config.toml
n_layer = 8
n_head = 8
vocab_size = 32156
norm_place = "pre"
positions = "learned"
qk_norm = false
tie_embeddings = false
init_std_o = 0.0
init_std_down = 0.0
optimizer = "soap_variant"
lr = 0.00351
lr_head = 0.00624
warmup_steps = 200
batch_tokens = 131072
doc_mask = false
Each number is 128 + 32 x the weight over its row's rms, rounded and kept within 0 to 255. Layers, rows and columns count from 0. Numbers have three digits each. The size before them is the row's rms in percent of the matrix's.

# down: layer 4 MLP down (transposed), 2048x768, rms 0.0976, rows 1025-1110, columns 336-383
# gate: layer 4 MLP gate, 2048x768, rms 0.0961, rows 1026-1111, columns 336-383
# up: layer 4 MLP up, 2048x768, rms 0.0989, rows 1026-1110, columns 336-383
down1025 098:154153162149044167091156121162165084087080124096119139151117134115121156123102144095132171151117150165086098060127118148156097133099139121108136
gate1026 094:152114112096116138071108192132083107096093115131095150114044142125147106120150128158138109133111144156087090119125105156122114136071191131083185
up1026 097:102094133147181100085127122090103092068121094112136133112191067165099138085145089117180110058160146095154128116102146174133152129091077163126145
down1026 099:107146108129137100163078057170155065128079124147116176142110140119130077100131104128179167147103135105162122082151140116125173110073045128139115
gate1027 102:118133142114137073110120155126130093149131123093174125103170046152086160140075176165182072115063126147158151108121123154116149110164102141141140
up1027 102:113101095145175141053157107187118140125167131125091102198119142162152073057108140153112153097171113111136110130084147108140145150155135165119146
down1027 103:066094121103210111078138179142084094154160153129106189133112113112128055108166182084098124089088105154228125124084157146110103131120121133182161
gate1028 096:115100123126070147158138127110178109195192146052184142094130167120117122105110099049110188170177110144173145106157134149053087149079064097063145
up1028 095:166114138130195150134094112127122163095165157094115173203137126129144150198176133145104141154089146185135098122054116126214114148090147220134123
down1028 093:117133162065136128165095086073150160123128161071108121140108131150178157152108118109192194200135122065114098118149112068152107075119076114105090
gate1029 099:145086188116104116127129095112099082112142152105134127156087131118068115125180177084138072149143093103114078168113109106176127159114154057156164
up1029 103:111114116119071132136134133121183088089134160154136126108117098076114139160120133137097183161147063128122126114152164152141146089142164068150117
down1029 100:166107151149101105092117150132194102104183142131176175183162063097124119060133090077121130135130106135104129087123137082142085131109127189049147
gate1030 107:146118121139156138149160113135137138107184135113126087115115112162183138139097126128148085121154115149118137145144168117137165110183093178141085
up1030 098:139129131152072167078158097068141057168123145136120162166106056123146082087133088103157116140142134142100125070135078123130114113122121121094164
down1030 079:096114138169130141126167154159100176134136148160073146130117106122107106113144110117110100080063105143139114083177098111075105091136115177115086
gate1031 098:158159141109154152133093160156089113110141113111109115125179117224128098139169163129115098140087089172100123142168118184130096147157096122143157
up1031 098:152111100138103190126112150146180202129168123105146131112159132172194095085083104129105144164115051108098096118093107166134148121134148137151111
down1031 096:141121134131124111158209120179090115166092147168081101120131152110078156140139127214214139147140151151131150165133148142152161151125104127119134
gate1032 099:174165120050146146041116157092125099144144117128138099113114150097068113119074104187116176100123080169132106151181115123166092130108097134154123
up1032 099:130113124173123111150090131140138164092099166129087111182156117208128137150086120096140073122104191097080098178156154164196164168144138179157179
down1032 098:162125104181087175159109126106136168148112121132143116117083150142117111102117129123176140085101138120138139158107145105162108109094083146106130
gate1033 097:124124151111133143137113115153140145115099121134114108174085100114143138129126096107071145083203135143159141103108138156177106168136160158039111
up1033 096:097105068139135129123151131170176121129087144107130090086187094141194152087108111134098161155079149124153094087093112132185138133163143111063136
down1033 100:150113134172134139131140158167158094138141145162149168107140171148116145109107139219153161116085132111162101163091150135165073105072138158129142
gate1034 106:124144135101096107187125149085109105091117141137105236090139085125059138070126126146117141109159115121132134162133137079110124154113119071122097
up1034 105:093088102106089182200109137113086123160126038068129112091123123108122107118170119147115107164174197101124128070133097135098096148170150119093119
down1034 101:081166086083103180138099096153078151141101063142124069140128096105134232124091175149140153152145168122149079087101169128122176131115149127121153
gate1035 108:118118169115107143109158105136114162136110101124116114100087088114172139150166107134165111091093075113150058164065105179118072166095091124109123
up1035 106:100074141145112127146088169092111128148051155159131113098198131063126114140128098140146103076135111171159118152111056187107098138124119154172155
down1035 105:125086108110095215133139186164120097119102145195124106169126108175129150140095125095061105097117135189129080139095137072091118155146193103077137
gate1036 101:079129170114114135097178048102146111121133104112143146137136123184119157140131161102225109140090129140102166134139144185133089107202160151198078
up1036 101:158116153101102150094074125072148107132107154125166077132124085183117158105110138156083103185158090086140083137147137139146135131158090160159120
down1036 105:169091139105117185146154164131159156115152104081168111096093175121165134097109117163114098188130119106158155153122149176127184169146124159160134
gate1037 092:107116207173107157250140104142138147129099080066113118054142119152163099139066107082117135222109106151127161104150106084083115051090167080187113
up1037 096:126098087165104121126084100105141133128200175089128157127117159121058146100072108156096180133131098119120121098181140103141109162141183108159147
down1037 098:114123139147059108165078128158137082098150136058162172177152185093079139142083181070119131077112170092176169139162135120200064143147130094183140
gate1038 089:102060078147122141108142094092165155145117120155187153120116118101137133198129124099076100086142045146133140150127102148064166175135097168153207
up1038 091:166177116141145125131074140164113139118124162109122123180136102186129125110138118170175132187131127119117074110098163040189138092102131090109104
down1038 097:143157089130144094132134102119131152130165116100142136165141122115109091139107155154122113160079119136134137170103133119123124185097124082127120
gate1039 097:117104109143149154127102159166099135111124114217063169159132150135106130156128148135120090142152078103148169142141117191065111119158101071168155
up1039 103:110129091104114073125085107113124102146154087133123132143139163138087071178172090176116132131144136156090093190143137203117144135112140126110136
down1039 098:108115065141129129117106114115104162123087139133104151122136078164114102129105134101135106151082162121185122107111092144108106144151111127174116
gate1040 117:137149146098116115133132155098135134147108157080151114172120109150103130155179132159098096117121097155024128128120114127145083122084127139124106
up1040 140:098096130174169131124151157109154093054099091198081160129125189107124111122089176140126142158119016092194121151116152159111104101128120129112142
down1040 110:153156140118135144127160125123116144127090105121088072185126145106104077159105135134076123114150040148117141158185156179099098072161111108098099
gate1041 094:163132140075103156117149156169116127072134067141098125117076115087141164081105116157170115112193111166106103125103092141174189146127144138072122
up1041 093:132095111116082134092102118122113151069146123189170128077192084131126120093043120062110128139165130128130102135118153138113108127143114162139115
down1041 099:125122089164105109091159132133129137117150175184137144147051109101079122140122143137094066122138116156109108136109096123156115124087105109183139
gate1042 095:108182145142098144136104153124156110142107157119103135090147075084108127137142107111147123185131122118136105119131089151109216138115127123116128
up1042 098:146172147090162135091120135167120141088119146080171106140131128203130136168113123142120175131133101150129191173136119134110160146142143135150093
down1042 095:132133155094114101147102179118124162124065094100141125119089064122230125137118152154132091108145076081186104117106122090142186074120081161068116
gate1043 113:152101097122110125129108151171120115121113160154117096120147111114085143153155127225124118112142093171129125145105084058112095119068134128102167
up1043 110:143108153109147117154171159148125122109171110115167164109129155147111143149138178051111140136069145116116105134136080172163167144158151118134082
down1043 114:191131230139109150180130128179120123071160088104099118159122119074121176141102111108109066146131111064157164121122155137123105164139104121121111
gate1044 101:145056066103138140188108104103152143184132102095129105148094123159137083117142119079095104130132115181120131128170092145150114197106125137114138
up1044 095:113122138164121157078142171126139079105111046099126146063122100172190076162131123133167100151166115118110138103096103149102160203136152147102113
down1044 096:170115075091118178129039175146134144126165146114098156134083162169141173145098151135180115186142109168083157167050111102095193119138076178167116
gate1045 102:194125058136131205134071149136158137119082181092086143078141131149126140162086109112079087220156187122125112149100163110114174135157151115144139
up1045 104:153099102116151110131100207137100109117110165112078136100141135080099114084080113146089161145160088163083103155053159191165107111123157109084179
down1045 098:106143144110133180112150145111199150115129167118120157179072140167152120144145150171126100096124169130142131150176069131104103168163110161091147
gate1046 108:116167112134141107118126159188147171150156128136156166173144093168164101144177136160154077117141147094052100085152146174188180141113095073104158
up1046 109:143114135114157116133160135126134095121137081119073055173130121112154122192138118113169095161126052141119091181168149118117115131162167159085053
down1046 105:127132169119107135123123096111141086160129060186089117152155144117106139095153094063127071147100100116175110113138171098160162137172149160165096
gate1047 109:116141117110158141107121129196085098123143116143161120052138084117148137141079134163131145128125133109105075165175165147098104125193136140160153
up1047 106:173202141046127110093113125102122106137104118145140125090118135103120128136129115109149099124082122150139143082062149095147124086148093089097154
down1047 105:177131208143098073149120170121113123115132087121168083120105096085100127172112129124136089140126153162132152113061184076164076113122084135123124
gate1048 098:119124152171129123063145077128188204153088152050110158156133087141172142142156099168101141117135074123134138103154175096199100119146039170131195
up1048 100:094159205100166171123166157154133094072112069118056059195110056146189132099093134142114152101138073123137153115126112131139116152134160130110104
down1048 096:168145123096088088153120099118097211132155101132084145098112117171185200192082149181103092145154152192059102097199115092157086078147146153148113
gate1049 091:093159135217092129117125140154087141053113125135125114128078114175123114128142153113071121129146125108142171095151138139118132110085056096101150
up1049 091:111157147141141135162095130137136164125071098123118168080082113097185147139135080086125162107128136157131087144115078106088082126141146151123122
down1049 093:085112122139117162138090066156150169126170157111203131123145055049122157135045089145145121111157165154146172164112164172145126108202140160148201
gate1050 114:137112134119137124097188153148143119117156130176129099160101084200127110139080132108107200180161099133123086197085082145109120076140086161153166
up1050 112:149125077159130185133160126093186159121099104163100129078176150167134109108121164115134163149132096146130133179107147159153184143170082138112112
down1050 101:075140060152115127098143120131142113115096076120122181107177126129191107188106139134099130129193047126102139094150172140087185119186085157149149
gate1051 095:150097123123138073202074105131106151099123111079121142075177082179194145083070136146142094126138160159082140095186086138098099101130150125135107
up1051 095:097104137064144176058066187132142123128192127158109074151084151124199143125093100049122126127191123082076162088124115077070174109081119131147140
down1051 092:135123175155175129143140134146187191103121128142128096156104087102078172130107063136117102117118157113075131170086159133111208083121160100121145
gate1052 097:157116178065168108145147096131132126139139130121100098146213123131127121110100101130173120107120125103108119132101131119113132142126113160122150
up1052 099:108155145164099147144196134116134200136133113145156150182054072184101148141075140104102152125144138131117144092138149157109160139140065158079121
down1052 099:118140130110092169150151136128146170069103120172185125092091093144142092113171120145051099150114154128138127123142124144088123166111149148150127
gate1053 101:066126103175143104080116049146061157118103181090132105109114133129118100142143158169163132117122095131114169156103134176132142126148127116156149
up1053 102:185166142102132108194095187130153119112153161154156051153128096132106160131101132096066081171157131128173144108088184139147094137080113125128153
down1053 101:076142168118143108163115123133162111116126129083190064148098130132084161213100122135123162139115136111204131122160168147143170081111119136152047
gate1054 091:072138123162137145141184114130077133088119127092131131174166092124109144103083119213179158078099095154131094041143156099156094063120166166191175
up1054 097:119105079138202187100164092158205165131138103093088157094094113183055144148122170179037115091104097095105190053112061104116111113117134122160139
down1054 097:128179066154151128145071113115109143117165109147088137110103090128139152181142174102103085157125137093080150101148137132092132145072161160124114
gate1055 094:085120134147141075127088102107166089104105075095152153118175160141093131185131137203131151125150159142163146104157199131063128163125105105147129
up1055 088:127126109104178187094038138158093096109123157111102140132161122096145069119093133086102134142135108147114089167145109123057131050117189129104104
down1055 102:130202175108128126111113130129140085126158103158080176104123140132149113093079157067160116128138073063132147076123119094140135037100155158118140
gate1056 095:097148100090151102114124160130132102114162179126100114129160139196073091104075115050141129136120139113110079077101102170128107061115136154116142
up1056 096:117101123146140157126154132164042072117131103123080166127148107165106131122048097114163151150150131055126166108155141125126143164121132132125142
down1056 097:144166104134173098101118107160095145197111164162151109096169103168128108095112086132100080158105114099127106139115103114135055179193046163062140
gate1057 104:121145138161135063118183146155098184127102137166140174170049137069130091087104085148097130167120134165144150149125100117190116123133095116149112
up1057 104:128155179123085101145166118086118124101126143112159121144145194150118120134118159155153105137117084143106180147139168160116135127113143162173153
down1057 092:136108085034121186150063124117117116158182165174130154133149156172157128160168084157126176110158155106115088078155186146128183143153129102163153
gate1058 095:154116108192126172108118180154134098097181077067135060082153131101140063122169199130129108125126074117132138152111097125115113161090094138177127
up1058 097:164138183084155172063080118084069161100189074103177148172078170111134160159106094161148110173142044147082116144155132131105160162071190135130078
down1058 099:069151140104136193088154149129125169064132108115105168050155047109128120163139176164079029085189155106119130145147092153103124160086016155135171
gate1059 097:142080117101101149111129145160108074213127114110157103192105156134102137149144100147142108107139059092147134086160113105113086085108084062132185
up1059 101:144169111120122073099187155124117084104123113110081140130156097130066153148125104122128091146162123145114102156131114168134119118161078137143090
down1059 101:082123145151109136100151139132105100080159110148093187143146115176116054152150146137073087165083122096134154123162136121074150159088089111078153
gate1060 108:103163089141132144125137129163094097109143142173142084111106108127119168112148072127178165162131106159125103090144147113127076112142121165053146
up1060 107:130085152134145145082130164163067138219128087134141092148154133138163167120148088129133157159121081108084175116130144173124129100137145110121136
down1060 107:138203140225137123095060142124161159092162139101126133143123100114157142100110151117132151105153122133080158123143077098135110163129106153087145
gate1061 103:070143159110168150120145177133105160138120210165125171118161092087092078149166153105083125126140199142121125138180090123099145128111132161185166
up1061 103:125142188138114185143105135168175091122090090176084126110116139183145088164127135100133111122179151104130105123101206145163157137131094086163073
down1061 102:124134181121084150087110097168191093082101111177137124126094092125093101137129096068130166056109123074147145115068134129086113162103101121137143
gate1062 105:098133152089071103137088093134119128127090139117114104130136064167096097133168128176160159141103127070113124086155104125123114181156107121151121
up1062 106:086120157075086131151124117145128154110087162152132163192102091151088102109115160168100095161090133122166192127108087135151171125159084128153057
down1062 106:121127136141163103208137155158134155145179103058112144129106078174105109147112137125087111103118183087167165087144133149107124090063092095133147
gate1063 095:114129121110144158215070134102164088156134106091173138117140119193106098090056133144151179157089099132087104101139143104139146106155122130162149
up1063 096:141167125126127141155094156089101083159156143158147145133057113088077132170127131148118118120141128127112122140176129224070135088164154163157130
down1063 098:171131131157109134168149094197148121127169084132081117120138078110153131169118158112108136110072198125099031113178128222124117137124135143077083
gate1064 110:144142179170106116104153148128129151132162159101100110086132134122176120143178155149154102249095146126184085108092165122098036089095124152139071
up1064 112:134174148125120207186106123131130106123097109139166138136100106174097107064082121135106123058182135114086162118159105150120176144090126102142138
down1064 107:107143185133157112109103126130114159130171152113092167084107144139166108170151177155124115077135115083080077128096101092112147106136127130162128
gate1065 091:085135169101082146124166177132165139214116105117166149101113171150093093094116115131091120124157132132079139097217083109140119085180099108112126
up1065 093:092078145114102126157134105151116140114164077147093147127148118100111092127125129127119157103039153138141188066145096208208113115123166069084129
down1065 096:126131159109178135112197109142135128221125156102093092190100191122117077195102181169133156071112148133124089092120160132157153110087181154162126
gate1066 105:140066184087102115134148183148134114104071133116123134089117117034088100124131086143102172142124100115139083121162086147070095138094150089122170
up1066 107:156177148197078134162134171136102126116213151168151098120085135184133087091111127158131144090157078057146131197087115152144101079131147148198135
down1066 113:101173168115126156095109137097109123184124101161140100122110104094120155154122145094149079108110140105134124168132134211148092126135179132128077
gate1067 109:141117102137140110150168089126106182112106106105115094178115120121014120146120048114153140118123141131141124158129080113085124167127120133182167
up1067 115:175157088119185087123161139123113127142103055188144074115120142091173129128114071115119159072145091136129079200095150163129123096109151139122079
down1067 109:120189134126141169146111170127061110117133104136134119132164082123133076168122065065137083093165162132129111115112101138152103159058136123141206
gate1068 100:052117158169127126103117183060096130090170095150185137056147156113154122138024157121131117128136132180102086070145144068165072152126140138088079
up1068 099:090170124108117071198096143153160153147144130157123211151147111087153107170183144163154120112102139145138071126148099118137106149093131141107072
down1068 097:148096163148222137139082104102174144126118174153146124096170132104118107145123117162225160152136102130124117123096115107136116150141118064112106
gate1069 099:154166152154130162152131154135121103178147143107127130129101095157138148138197172156100180157105100144087107069157142115097051149181132118091103
up1069 101:185166127216114137105101112143089096145131151136177167155107149147160142114114134091179118104171143078152121150110069133122159073148106144170113
down1069 103:157118123091112139071136155099159084073111081114099128115086133125131175166129098125091141159136124104147141083119164141084130137082098129133129
gate1070 098:131081096115075112172116083153110058178093125114114130149103105123132147122135131136103139128154100142145181123102148134158122112110154136130155
up1070 105:087078125140134152117153181182093113082092093117113165095129071167153128122116123075093112097112134122116144118144120181128174090090130108114155
down1070 107:115176146167097122096158129138139053118113154093144129126193114127104141131064164079159097164115076172095094141099161163121136127135064159143107
gate1071 092:145156166123192127071109090131173151118173161123141114123060157136102091139142116123107113180099105100147111062164111168084132127127109129166126
up1071 092:145154147106110143130134157126144128084178099116126098085087113141153150078085141171186140128105108181110156155157132174128076091131124154171110
down1071 093:129061102156159112133042156150168190136049137159132191130129120125187125074167154137113193151151128114089133120094123113187114103162084068175098
gate1072 100:098069096106122201136141134173168065142119146155138131137146154083094161118084162124188141117163062096125103106033116133160089080133137152120082
up1072 102:127114183097139102165118210124127118116100131147141080127117149093116157129161102128126106169106089088131118134036194131131111123108135140117134
down1072 102:166121159121078077139074108140087086134148083080133104138118091098094096099148142100075161152096088141131102111082131133115125119098097103110135
gate1073 107:135131162120085132140169098113133094099101165100118092081110140139155213165109095099138160134196127186059110085073076138126083141133119146114110
up1073 111:173103156080153129141152137155126106118173155174135109129145121120129152174124147136118129203141160165074097163172182126075138146193159088113149
down1073 108:135100057123122136180152084146117145152079166146142131166113156112079065112119115126090142076107156112109135107119125103098126173066200179146173
gate1074 096:133144112122197105124182108173059108123092195185159175097066066105132111101153089110135165144156160123162145135131096091079095123147184128130146
up1074 098:096082190105173102047182146181095187100133104222108108144137127102139176199182122137100127139090162185142134103046185119096075102134118110121148
down1074 102:143124204094141165188117169076136133112135089160141172150130167143170111106121054111128213102087087081127126110117123154164061115110131130137142
gate1075 093:124152100138174060092107119106114095162104090093212109233138147162105124110128159131081212162096101159086177086135175127108132101163153105131123
up1075 092:150100113115089092131120103115131127141031147122162097187121151168123066175062108125105183116130101066112153097125061182119106093128171159096086
down1075 095:096173160143150150099126075090127148163099121130115094139156093124136127097111051139147182193106156112111121117163117160112149119056128155118155
gate1076 099:130110182167143091148105127167087081146168122088150107193123141107129133145162165097024163132143072113154090186086089120155128082113151118232087
up1076 097:097108094133122092083095138138127159149133134141122127139166140054115120111097121091090127159184084139103149103091107126166129153117161089136107
down1076 101:123161133128155118096182170089089071139126191194153119105092161118115113126123137192103185130158121137125057144076062076131110141056149126078119
gate1077 097:184138126151083101202166099098088106154122115134134129183055077112060118151074169108111161109175133191095163128158143105086101122127142084126171
up1077 096:147099119140127129130134155169116124162114108150092129086111181161172164171140133134118109213145154080128134148127128104119089147175148082110117
down1077 100:151150185176105139130130144096090147105108118113118117138108135119144139149105168100139117082082102142090144136133149136151119119134108120157073
gate1078 091:107122159076116164167109169120148069159128154158123099102148098117137108109123094108095098117118165143150125105095118150099097101151068084147171
up1078 095:145156115165095129147105127185148134157172147158073143144054147161119117129122097112168159156157069199159148096184139084185183102187172145143117
down1078 098:127113172093085135095152171153078088114106150152168139149110104159140070117169122139095195151142106116176133177135153103069128176078131146140091
gate1079 095:151123114112094146122158149104101109156144132118153126131140171116086150152158098102144121127152098119150098139195180101116136083120129133143107
up1079 095:074115129092164126140120116133112088139178175121122161133077113127098132116088163115074157109130106101169137151098116132064096162109185077078131
down1079 098:152127133107169093139075122173086090118127133130137127174116178162089131071124159147104169122080169110139114115119123159142119108120155111115180
gate1080 092:091125103078138095114093118168164116113165125144137127160149100107111192114152154125167053193139092175103168079165120115139065170103160097164093
up1080 096:102079096124170174132103017149103140118133141100097095138138100127108092134070130079138102170144116076138078127119135180149122135100065116121082
down1080 100:153131149082148170183113097168105173149185143164152146172214128122090130086096162166171088125187154109146137099094152156135168198143140126139166
gate1081 097:133147051114124136156105100153079156135137090157176075154027152110178171134126089112119184151142157196137145156166111135126159171108120122133086
up1081 094:103101174161094075112148079196107116137201144146103083181175115159135075146111171112163139163081153130110111127131106145064136109130183084139133
down1081 097:153148164110140124149111118175162113123075145123117127143143092111169171157159142091137136139163187136183152133135126160067180185162179139127133
gate1082 107:103131149116075103139138098126116117094103114116148157082180104146170136188155169122155152174055127055116114154131191087088138110090161105144125
up1082 107:131162092118154171156107151110168134104117132142070121108115143094117085102122070165068084152155111212121163094112155167174116137142099123089146
down1082 102:177094105165109130106063104143117199114077140152138084151120152120110119216098141108150094158129120156142145150114097143106108134169143102110141
gate1083 096:158125135106106116064123163156121116095096131113108149049153154100160155159105119133173175151117125165136110117125142088131120124119159121041140
up1083 100:137153091045120163141111112133174107166211130105135165093151162153071170159109152132139155135146102144162120123124143096186166135148150170115128
down1083 101:120149072090159124065155162197149114181190085091070159140044092141153143144124132139101162099125141118107113085115118131138133079076165088045139
gate1084 099:122114133171090164147119063097057112085156183107122079095170168150135143160105101164077104160103147109103107150103107134172112158152132117129094
up1084 095:134077156204104128117126152082178117076104123149129118107153086127156119148056100129130100133170127177130134085128134133178198160145145119128187
down1084 094:091131146110163104159151156178082112121139124139094178088104041113140140157157113078122193153131097169184085109164149127117103113162130103163107
gate1085 093:141152136086130155120146118104118161111133160181095164165111093111082152184080081134195132109112139108071080145151140174156138162137118160160176
up1085 094:194140135190137088106169200114121185129134116147169211125151135142095148156134093166076133114132155084098091130131127114165090145113193120097175
down1085 103:166107111156141098117163087093146115154156130095114168126167139103092116130240111128156133180093079085111108162119168070065092128159128082127167
gate1086 099:100111135137130156115132129115144123194122154118129123115109186086127113156082098161165102128126128128106086143154140137126135132135129129143102
up1086 100:087100127135114155172115140121060116133140101086067147115125190132105149125129103141174073083151168162147123094144085076161140155162146115057094
down1086 106:157142105117175109115109126131126108158147054134172112107135102131084147085142032104066112129128104169127134045168115093103073097152149147094107
gate1087 098:083143162109101115131165141150088184163123129105123084101078131091070153173172119141174116152083124088141131090171134131182150144161134157091181
up1087 097:126130078103181092152132142124143188186135198133129095116118161118106068145133180107077078129128123095117144096140148114109133109156110119135134
down1087 103:127115076145147125116108137123168105133100187176215068187091124159096157131080126133103142096138100076101133101118116139088082142135176162102131
gate1088 097:132142171071101130169052113119150131092091093116160089110158159075107125131088113176113124114186160158166139037150174096127167152075118123152110
up1088 096:068130142140093182118153140141125106101148121111113136140052137192170102117143097144143157143082078094113126173111121131133106057150149080130141
down1088 104:125132174147111085105136151145111102129158131102137141210114162192119103113116122101128142128171098107062132141102172147112100186123142160108120
gate1089 103:129139165100136129132110117119141083102160103096146152159172154149139121110165199149150099118132183124140142145109135107132125174117074184053121
up1089 107:126169199159153155177144162143155094162189134139120143135110085146135134099126146148129108084135118104200130057127129123171130179168118185137153
down1089 095:094138065122112155139099062168096095158116138148129108178249197120152151091103137087103135186111179127083142068147082159142126107152086115174077
gate1090 100:111142110153150157162086169140100143139112099119126114127093156134189166157098123090123173130075101192062171100195102107189196115138122141162197
up1090 097:062149132113097129151121172145067167118151103076133191132127136074136099076101143117148134193173146111134117115086100144088132063102096094148134
down1090 095:125129084123118179120206172154147137082113099111128115096099120126110141157121117148164141168177140120102129131091108147145063132104133104135189
gate1091 098:162159078147101205066080049174108117135122120128196142150078154082166118144102164122126147112108166177142077153180036130131098103139115141092177
up1091 094:178130105113171172158158149172050088105114108116135159080162102143144103125157174154176112118076039135126108136170128132123190136140096102102104
down1091 100:089141136109117127086083118155092095085098102149149115134165140145130097108095142152121181125097134120174126180148161084083094099099173153061142
gate1092 099:178071146161137166069146115225065096072174150139101180124146112118079117085103188098151161141132145115133156097075152157126067138079096117168156
up1092 099:138157114145180135126073137153128132144104126146070103079146126122135101123144165096132121168139167142149096114110130183149056100083136135097106
down1092 100:170156127151184127106123152119120139125102129144154097132186126102124140162112159058106126113122149157061120120158126116160092072131125149095118
gate1093 099:147149119067160145135129150166161129170132098076114106065178106132126065101125181146112129169150143195129109129116121164147121117148124141130068
up1093 097:103093154084100071092105082115185090138116131171145151121067179157129173147050079077138116088118095091163102184181185137158110052091117199127159
down1093 104:069093166125109108131111097122109122131126183158147136139112105097089109114107101133102160177126150156154146128179126145162110106102103129129116
gate1094 102:104136138183162168187164082120116137172174063123081080136134083100062180177125111083180092131130141134119122171146185145120116133164137191127130
up1094 102:131146156059111047139113159092173124162200136128105187082133177185109116103143144113089108145118173153199125143136149108124152190174186162102088
down1094 098:085124076113152182142158106107131195118167120128080118178092163066121133171138129159125091133142077119175048187143119106106114169141165095126159
gate1095 101:159158222142088158121165134180090120066155181086114135133194110137137135107144154137162103114117130117109116095133138127113137149155132119117171
up1095 105:144167157090109127130188104077107122153075123102170109065124169126077121084105112151113133163092117094089132099121152108108124124135096139106153
down1095 108:144170107116087153159204115119124120118100109123163082122091119127094184064148122070110153202126178136083079096123168155097194129152145109115136
gate1096 096:126125115113085126094119149101191110218092151130146091129095077127101138123157150157084161168178112098088134136149159133140051093190093087165162
up1096 100:130099117095197106115195103131116125107149126160140187177102147177068158077188156153081105149157116135179170075202139157087153136055174124118102
down1096 099:165121109128116116110129131107160149170187108108127160130106155152157139136141102121121061124130112110073135137133089162151148159158076114125060
gate1097 098:075122115147110097103118088160150122164117075102167088127102127165142099146132137082153148164098109048144163135128125158066120098174132102103130
up1097 098:097099136139145150165131117179109140145127136074105158127176184083116178131140141124137130132152117130144071154145092077154098082110140080082152
down1097 091:170115167198130101118111178152099108146175167145098153112132174205149095122117104153140105140186156128161129146154170086145145139148127128063081
gate1098 092:118140120133117117116104122154127137163100151175113182183111113070112028116115115132100157145083090118143066131090099132124135206194144126207234
up1098 099:165146092130143115148098158156129150109111105121158154126144169147158145136181117089153127159132178134110116074151119133159158088116082130125129
down1098 101:136196166138125132125155149082125116160120116165112154109079110118154114137081125170154147143100121144082120088142121058130114183088154125121135
gate1099 117:173073121152140111147107102072156110137094150157121051118163149114066094063131150108121141076110115111149158151089142108077169172107100098098125
up1099 105:117100142105138099135101127059138122124109109136134078091131125164108060098116153137148157116090116119131135155089108098107175145138146116106128
down1099 108:146174120108172109162117110129141143101158072156123117148072139148104177080092121160127137183118150162159067162113115039116103156136157116111101
gate1100 091:156128102100091150091075147144127152132153154117106086133111102129125174139142120118135150186102165145104133152157123097111129095124123123124135
up1100 094:124152152117154112118091163072142150079143153117086221092131128089105112095140154076140100094142099126115083093148112138183167138099106133092180
down1100 095:096108095152100157146163164130101099107140092172174185165155167103181085134170129094129161148170088139131137108095133157156105095136101167114153
gate1101 109:125102128144118125124120090132174162110114069158141098133141123156156127131191130156100171172173133096095050135098124134203144142176123130157125
up1101 114:057133134123122110120179114133078136107145116158113098193101147213144116141126110103089069189102119113084109102105143137175171168118126146150039
down1101 107:181117117151092105094085162150086144176155121147205118145118104172150112120095181098096112158141099069105110090141139109178152136138110111164183
gate1102 092:127122120115152145114068075113143060136138137140038178117165114085064140146121114109127136109128183103141142110131147138084123128140101168111204
up1102 094:193103123133125104171164162140090142155066125157151070153090182117108157103057148119161065111147122193081138158127104108060078108159153121101120
down1102 101:139173139088138097117152115132090197166185125188121189111123145101059181089099159146162149114142077124107125098148102063145140098114137170091071
gate1103 097:173190154101133080065135119062136132121121116163141132118088145132178161121152162174130107149131138153130150095140116097151044185143125154115131
up1103 100:132128109136179144160138119163092072183147125124100188123152098103096115123190140144138157152142178134123113133106152132087136108129164146112110
down1103 109:145032112119089192202144164180114100150166170139098174117148092050103073145114117132166084162139117159135125171155122134109152016111069138196112
gate1104 096:173171163086135058143121133123104079118118141155158104183072155140099118088173090093135124151128067145057186130146152144105100147145161133171099
up1104 097:154102124084121153187157153109062157092108127152087118152139144146128119100137071133154136153114136139166098124185076172132162172101073162119147
down1104 100:150150095078122079151132082104053143086151152108092165065084132126152078141114097157121161134190129140125111100222131114131108170051125058136130
gate1105 093:137100149138101123105105164075132140088076089086083083153113102196136143147163170107149131122164145044122109134147158123110116145135166109092095
up1105 098:103089112129107108161161112084136163121080058119122088105160106103113129124109154160118151118147152124102096108142138171120109133120154134098101
down1105 101:177146123155103151178156167114096126112112089166110076205158111137136149163135155112108137110092155078171111136190074153117099099105143163156067
gate1106 087:150110109165142162126078116142207141205130128111131087131079105124128103117083124111088097127132095127111144136102079112130160171110136129092114
up1106 089:172095116199134125194115181146122137178128137059193090114099139114152118117142132127142127156169164104114071125124199136110163112118107128145151
down1106 095:121145169163138114078132118154145150127088127124168157142054126090113132069114114119092136144118108138088166135150113140042088110179107118126066
gate1107 094:165134176114100048091113127158103169102135173078138093130121139166097135091143149130100101135086115121150109173156138121126079138116120156123120
up1107 096:090135071231131138181170134176174068106100125123120135095190171189097156184139158115092118170151149125103119141129097131142129172133167073135139
down1107 100:084139093124158144092183172059172109117111107112158119109092085129082096144130092083164176206130125080146109076080160102101146141111161185094152
gate1108 100:118083158131113206115158158127156101134100142150147185120147157135100152138159123170116118062136145162157141201147142113168148091164106073105102
up1108 094:043183182125105153073129143112159127127099112105120141045092134136182105142116121168148071142101178139080196094127099148113141107096147081159126
down1108 095:147158090132115181174116122153096179132157158156126110119055137083144082093154092150120141169155114136112141102098172087129110098147170104132151
gate1109 121:170072225124132124086130097112126160101130175125105147126222101137138151143126125085167161105057132185061108192175081161105071118079119106081142
up1109 124:193129140126127098180170146147192104167119107169136113120227169117111128126169118122072169082119163116148180122138149132154104152156090169139115
down1109 103:180108101153096124130178130105107139087121124127074120113125116156189177133094147169143152180130108123197153165135176102106131101186161147101109
gate1110 094:198129111058164082123138146095151078154139106166112097100141175154178077184120067158148111090147140086111074142112073179106124104076154114106122
up1110 100:112154073134140152130154153094075171130158138091203083105143085145199131103126166082049127150102065102139138117170141090100140186136132124146074
down1110 101:167145088117152112082132116076174163153180175093154130133110060121123089089156084106078115172147170128122075118148158070106173174138141080183185
gate1111 103:096080087130123130157126167151134157141115112153087185120152128101127121138141103108128195139118123154095120135138150120180129126130148146111170